{
  "num_hidden_layers": 10,
  "hidden_size": 192,
  "num_attention_heads": 3,
  "num_key_value_heads": 1,
  "head_dim": 64,
  "intermediate_size": 768,
  "vocab_size": 4096,
  "hidden_act": "swiglu",
  "norm": "rmsnorm",
  "norm_place": "pre",
  "norm_eps": 1e-05,
  "positions": "rope",
  "rope_theta": 10000.0,
  "rope_fraction": 1.0,
  "qk_norm": true,
  "attn_scale": 0.125,
  "bias": "none",
  "tie_word_embeddings": false,
  "parallel_block": false,
  "init": "trunc",
  "init_std_qkv": 0.0422,
  "init_std_o": 0.0,
  "init_std_up": 0.0422,
  "init_std_down": 0.0,
  "optimizer": "soap_variant",
  "learning_rate": 0.00832,
  "beta1": 0.95,
  "beta2": 0.98,
  "weight_decay": 0.033,
  "lr_head": 0.00877,
  "warmup_steps": 146,
  "schedule": "wsd",
  "decay_fraction": 0.907,
  "decay_shape": "sqrt",
  "final_lr_fraction": 0.02,
  "batch_tokens": 131072,
  "max_seq_len": 1024,
  "doc_mask": true,
  "train_tokens": 401200000,
  "max_steps": 3061,
  "dataset": "wikipedia_en"
}
Each number is 500 + 25 x the weight over its row's rms, rounded and kept within 0 to 999. Layers, rows and columns count from 0. Numbers have three digits each. The size before them is the row's rms in percent of the matrix's.

# layer 2 MLP down, 192x768, rms 0.163, rows 0-131, columns 288-335
088:560489557487509518527498552513518506468470458514533539480502529487486468471541496451523488486489478503503494487516564449517532511469532516543565
100:510434522520488479530489475529515473493462482513488497506470488537451480521497485495512498523491481511488523468534538502527541464441447495518490
109:470531502530484515524469507493538501433525519540507492507525500480532512476510471537451527475482531477537494485509517484518513515507479506484515
106:508520506466502464496537491504459500477493506514510531522466500547496487497547475532494485522500474544509520455503481492453482480511467508500514
102:514498508499511495544494527506531482504465492500476460500481487501491508477494539529503525468533527495554539518489478507500513509509494520466480
098:517485469497519519492467532514472504520472583495495477512487509561478496531511479471498513495518516472516519549473504502508457513509520515520490
112:505504520509488494472494534472488527490559470456524526504542560548485497463519516514471509484518483499505510518503476499526520505482513514590515
103:489524456498509525497471471546454532544487486542521521478527530522497485549527523507510529502517510516507490485492482534473511480493521524482523
097:498483494480484517514511545450521493541503482470467479513449521549497485520465490471516514526492489449515530529486503516469536520541512484470511
102:481508506491520510485500517538518543547517507496483515483450510474454498506484518498454496524486508530483477549464501504492494515493503520494472
099:502465508488535494506507519514481481507441485499569499500513545499478456474488527540512530483501522503497507481518507554495480512496547514482499
097:516517502525482553507513499495503484514496493494483520504501513490504516498524502533468500485485493475543529477554478499531469485537508504508476
100:497509441504504536525463467488547466528480492459499511503500498485470548507501527510519533522508497511446494482483529502471489492509489494535489
093:521487470443498488518547487497501491502466512473503502526532521498508530506564480474518497513489493528484533557502456556514491505543503540494491
099:528485504504458506528484477541472485508476507457501538521541515499499561502488512493472512501550450505529507487481458475491490487503499481528465
098:498499452546510489490486440511543503467468431534488474478544500431506499517541503516479509528530487534512503514492522529476516452492454520497504
110:499446490465497501539507485506469485536494507488505551431492510462491535513486497500540493497547472514463509530525521499532485501544538507470497
101:492507512484536476505504519451512487463485503454452479517462469499518507519510541482538468549504518502490531518519528489539506508546506494496510
100:511472521538504545523500540528468488471485468474511506487507473539494482519481579458479544502430497502480452477542481531470509498491537479472554
103:511521518482516493517453499468488502516506501534559487477514504502503472467452482542481508482521504475530471468539488484516456535498513485492452
103:503522508503472485530476529484517484521506496470501465477508507471483458494482500484500491475510497499519496487513508511457494496501502462539524
099:517480516512534449501510503515482506481461475511517498533465438495479508493479545558533495538464504500511464446515526509494469490552486521480510
103:507503498478459495522522464517484455459503476533498527472536506494472498490479545537530523477478474529484477480541513480485571445519522499528485
103:523476506531485530530480502546531492513527529528510520487499514514514492471529492520498499492502497536485507497515525497515482469490448454492480
097:482529482502469520504487509545499526429497486464502498508510506518495521480476483465518525468468492476555449459521509527534461486495508497506501
100:518515453492486440473511509520497511501526504460493518506521477506506463497527515494510575486532535497465497478479498525497512488527499551517507
099:519520484515546507536468534480503472476523509478529524452520507478499507507492517529509493491496481496515534496549463467491505501529546481495561
098:446494493544512547514443501506513522535464512491514497486522457522524500490479515463475482471542480478480453512518485437519514517483478486492525
095:530500485489514533509473537475497500494501523489488502499505494496518498529516489479538473497480532517493512502529518477483504494503470467464466
099:443506481496492488497507495492474513499498518414467545512504477508507474487503554514441516499514550496502485514475533485490473506468465453491483
099:508518516464465543471510503512476485485470544460486539497449471477477562506476520535502505509542498506490496496498490528479463513509490489497474
108:529496479517514543511535491501510488549471520509501569436513497547497529484537525515446507474504458532511500520532529498529495514502503536479494
093:507488543555528486535490509496504492528490524487506488481516460508496539542496487501479516577511487468543470509509479491535518529488507483483458
106:485530554502537477542482514545483464557494523524514495494498503493516529504500487541476487472533505503462515497495468482550500522527522503493476
104:511495473501447469526478495475484525483504493528479535493546571516552515509480520500469502503509518483494537474515496507515495480483491450480473
099:496530501487497463502500538485514524492502485504527505456492505498444456474522478522517495487522502478493514472533539483484497496476491478488535
100:490537455499536463550473474496492478490531524521464499498502498514473521493493537465488493500493473490517508509527526515500487471499480477529488
099:491494534525481491511499543487507492509547483484469491484539519554511457507464479542499520497464538473474504469507511507498507526491555511519497
097:473495487487492530544517527485493513506485486511494514500482493512517481493535454500463567466533488568519531478510490495506482490491474471503500
094:430511470490446553522514495494487506429487511514512498518501494505532496537435535472464549529517489525497526545507506490460496544506515492498464
097:502522461543500538534552509431497479544492491509541534496469488516505523511502503441469457518498466495477518503485502474502542505497501525496533
098:485470490486473508541501472509466525533477504498509493534533527496446483512552476466438475525545512478508479495496499497494505498508520505499496
100:485474488505509486500467474507513513491562449484493473498494498505480504491501521492537491554535491478483504498521490486480467459502508501491499
101:505483478491554520515498500524471457508480500498489489509491552456512513513498513497563477461535492500485497451478456488501485457522529474490502
099:481520482539501503498522499530500511512499529483492491470516502502484526531514524522520498517522510546476524452539488518523528508528451507520504
092:538475508522487507526476475462471465495513488505500555495488497499489541507520523467497525504498489516494476449523472466483486493448519504521540
102:456479509507506487515510533526506508518522528472483514544485511500481468534474537514537460511527536509497497478497507466502482505499515472534561
104:467486503490497501469530497531477512488458502497476473480478536454517519526521503530475519519492505462508528533516460493514484460466489501488470
107:528528491507503470486504477515464495495530505509481508488472467495452486513548468477508552494489481475488537518502532499528490461551474493510473
099:533495512495458527477502510491510504512506542521440568486501516501492504539484502486518491486478503520507486510504474504502462453440549507470471
105:469466479556518513479503486525527472510485512474494493478479496473525480480508576494462481480464493530467504506486512507488503503529513478500463
100:501491464485493459496479531457520506510506427486539519499487467528500480519511494466506451505467494496452467499479509482501476544509497536515499
094:478510526515480475471545523506516505527515520486490497486475487511492514556521562440505498457501500498515470495512505483500504452501502501533494
099:492475515469491465510465450518479467460496499484497539517543466528530497511480473505477498503429449502502522533515500467501509486504514498528475
098:460435494521505530472522500526512478556509459480507530488538527494509519520491475495443534497512482483468471489493548518525495485522537503533493
097:513518499498537532539497535502495503508548535470507508514476549524476471535496537476495476527476529515484469502488486520503481483503537519523473
101:477540501498494521472517539484494499509429479483511510476482517514518551505489452516529481460500496503454487490481485479517470508484510556484480
098:503517517495507504519538476499526489466498497510490505552453504500509531515506560514513495530487472548488556529513457505536482520501463495522453
117:461516499553494497494465491518466497487443453506515499471511499488472499511522505519453472528516516491494500482475516485515523499477523470507475
103:535493468529494466489513537533519513473476498493478503511532538481528517467505518519488488502510508483502513522515480541511504515487492526500466
099:473527530502516519494514458468504511494455518518515523483508527488514483478490502506491504489528479527467479468505476436497553486516475467458531
102:499481499522506518546501545506465518492545521478487513502482469476454499536507515513504457485455493533505537485512476545481523522535479498497506
093:473534474550519493503480527506522453502478489526488491477445464502490513475499486474522526520487479513520511508480500511516494496504467513515475
107:487499504516483473482458463515528464518509464505528495475526514541534506461489506495519507520481497479521508468517498482528479502531491488497499
101:479531540516509477485480500446481470505511528474501502509509551511507469481514513552529503488492514504509514488527462550482478495431549498477504
104:534498501518456483500486510439492503542492509530522497517469508533478463527435518488486525474511501507506480508507479503525526532485473530505507
100:465497484519518490496512490503504510514499556473457492470489515461530442517474511491436477480492476513539475497497470531485503508525505514477496
103:500503509511486458513516502502524518513511474486497518526468520529531504523572487513527500482486534548514518532482458517456514522498527499511518
100:474488478529537479498538433493452511471509469513515480519533510493487484538490498497451479488512499494487508516466522453545465515503498507488463
092:537522551499563519488553488504514544473521502449523486475497541461529517569423491563474415510477515513520497452513471508522499531506508525448483
100:493535530514503503528523470484501541474480520552506497481497516504492472497536518481524500501516510509461519485508511542551555482455489502480504
102:540528506501469473496521467515528532524479494517509493496500474509477482473457472482505473519530519453439509540477512488476472503513566534511535
103:483490502498521520519480482470536534520489486497474544504445489478552533499540499489496511463491497538545509504533471518525495482484452489503491
101:502525498486542503518533494485496454523514445501499486503478491504508488505496523486540494523506486492502502503501472514525495485470506491477511
097:483512495478482498451532505491500478528499525483501451467487511490492460529489462497523485519493515487497511522519453543549442505500520493517508
101:462477466547485467527504542504550476488459519452529466458499483521513480484508509517458506507475525459468473518492500517484511504487521519512503
100:509493498499482553453474493453494520502543523510512485454490496469499517528486509496481532462537523538488451449527485455492491462510510515481468
104:547509501456525511519475517510467507540493509479474486533510494486537478507453489509490486481481448471497486502513470532524554479539529500474484
097:503521487519495517474521462476512525520481509507542495481517518508510473497478516481517562506463519516521485485522493486521489483506490493478455
099:511510511528538463542546490525509569500495540465464505464463474485475528461487499526507527490476507501523522521468499494529443508462464495485465
099:502498491480503550515482487522472491475482470532490495489499532519444465510496452486525511475511541520532457521495434494463497485442510484507471
092:499494468464502536520500492540493490499490491498484466466532508515490465480434516532490479500487508532476473463524493509508501512477546546511475
102:539544552484493478510463481528501466475471514482548537490486489498534527468542502452506499531525468488511540497561502541482491464491469504499494
096:519527523534503549454475475457497519510532488480515545510462535511462508519506486476528457470494523546464524452548496470492458467505469501499486
094:468549452538497466499475520496521507494493480466467486499529516527482526459494526498498462486525508497497508514499513465507494510491495527517529
102:476513443505512476472492481522462554538497535487517493478500503481443517496541542532487509534523481459517505515533514456489516506538518495482529
102:530521477512527518498515514479488508511506536471482507488519506502509551535460464517512508470524513477503456527510491489504546484549490504510519
096:478533503486511460511550451491487474488496517467455490457485470493463446532490505498508496510479503528485522497487498478481476522501491513464493
099:533485545516493537524533541510496511455493484524469532559521516524449537528459522520504497531517483502559467491494448562488517490481525503502516
088:512468451512463518501537443481500485489476436464488477462514488463502515504529493499481479503492456447493494505492577555508480473518501483516506
094:522485523474513525499537488559444496507512547474471482507509475479509493506543508480496466481425480522503505530479507511482489487517536557521485
092:467486477462505493511488537471511471485512530482471463508503503473506476499531537552469479482502497492554503492522502502465514496420476493486510
103:559460471486508512494504525490481511484517517438481513476455455437528567500501453495466470512529495504482530486508496525493514515518509510447484
100:545481519522508491477507537507515471513518463555560565500492520507496456487465494478489491489504458471454520528465504526470560481531512478481505
106:533511485504524479530462483564487529503479497487502529513504478517473495484506554499487479504487497502464519534474532482466497507517498514507519
100:540494485507519519477531522507481519475477524469470496503499481496469550500485490476497473510502498503486485464504498527501507508514487535488486
104:529499515530483536497518493472526545480510541510503492500484498528498542447501536514485466486541531474501501488503513499505500494508457504490443
095:541489503503497506516523473518542474471489488492485496505500493460484521455553449496497522517496477465532498490460506530504480491525468497490481
106:509511546499524506541502489490487512463467472468517503512479515511480515487544497525474537461504512481518502474457512484498531520459483476499470
095:486476500511505499529504540495465520506512511459522534516478482498446527506475493482497485508515521505471524485504470505486491450468467527500461
098:504537477474487496518490493473529488488521490571495502536505506490512469502480497520473581483514495517503470515480502466471525489503477494488510
103:507510505521502504505507514525491476480497506498494521541481450529554497521516512487514529477467537526488543505495480475465463485485469508465502
095:524503480498522547492537478555468499484529483524535515471525541497483528533516533492484515492524498515508476470489513491511521515517535502522513
094:495507511485486490477511532523527498510507509543468505521543450487505474467526518534460504510482522508557493479468480465490478467467532533525544
104:533435518508538496501486490521515499452517531452520532472486482509534496475518456511522513486481472493484488509496471515466527522485481523494504
099:484507510480523497446521498528472454477520500490472479527531473457461475484461492515465460509508546525525542515491444459466456509473496465516578
093:530498462498521532495483496528499514468520471530466490431485479530506520497539516491499516491462495513506520478486524523509484448513522565462464
098:491492493518516474465471489485495541470514455493469479519496493483533492436550458525517477493428508488524495474539475465513449505510506496547505
096:499501458495501491527502503512538504517533480503511506529493477544464537535532497479507557499496495486503501521497502475511505545482431522510503
119:483532527485479474517514448532471525496476525485522526508470484494474494519531522484531459525508509478508502515479483526510436449493492488481464
092:492528489489508533497491490522515465520531469535478506553491473508469540451484486475540473530492473517512495460484492517545514486489512487499538
097:470548499496469490498498491511481503492466518478498477479534496514506491484508498493520482490509487552517486558443485511514497492516454509524470
100:499514491533525489481512522499469554510503482497494489516512524522491505517513491514469505528482495469512496539529497492480533511529492474549479
099:517508505542538503550456479513464492508496468504517531515442476470498475502526545505497495477507491537488506483508472459517505461515470536473468
100:503469495469482468515481495485515516490472521548460498496486482537533479461499531545512480521498505490476475473500528485526464517475482480570499
095:491504473517503544492507518476493477537465531508497533531461515473495503487520509508514453457515479535497506493494484492518495518480482488491488
104:498485523516541499506489481466497459505497480556525493531522458478532502483502539548477490485468497523566498475489531501483511506513540534542464
091:492495488470515482490485492557557494480546538547503502477499520502515477509484514490510502525525561495520537521475455469453502531502492509460503
096:518465501505461513471521509486497491533508526493486511542473512490490495476504454472487510492596494463523490525481516518468493488495507531503524
104:496432504528504535502463491460487486483487451526504491476506461512509506475493463487522535494479530498511501512505495508482506490499528530481469
104:507478503471571515508566466471514535503528496470548482549478512459467494499482487521528516445501482511545506527523471474472538511471479514475472
095:502476483493551503498510481524499450457507508520492472463488528506526474521502451492508499501534512484475487464469486503498478523503502462543527
099:532520529528472502463485518485514516543540484525519503465524533542524455498509463456510512468495520473449524480499510476493476498536516528493465
088:501496508495490532504476473506466488468492516525477525472459467519518501474463515514485513513513511521465483532485492421559510550487482554535475
100:474493513476517539473574490467526491453520496475502485467522502465516490484554507506446483524498485548449490519478479466493514486507517520499478
113:496500508473492463516545500519496497508502480518521481471485533542516482496491505486447477501492514497503452495488503537506492509503507515540515
093:476499525496500477512490499512489553535480503525521477495516503480538506493507445523492505506473499481525539485479487487523483500492500497524497
098:521512528454518528512500488487489492498491514456528523522506449508473577512481500483517508507502483459496527486501486515495504496561517487490510
099:517533485477502499532481532537508507486506464512526494480506506511447468461533474459477501528551497531475503497492521539487473498475504495508507
098:481486487497502489497490484457489500547563504488515475495496445541479524468498482499522560547494518536539486462496498518500540485480518519491507
101:538493527508496481476495458492517534485483462487518493500465448471516519480497484493520505522502503499506525498520473531478492445482450532537520
100:529489507476485499505506513507535519513487537509529542485486531498505506462489461529504547431531498470504474510486535490472498461491521506510512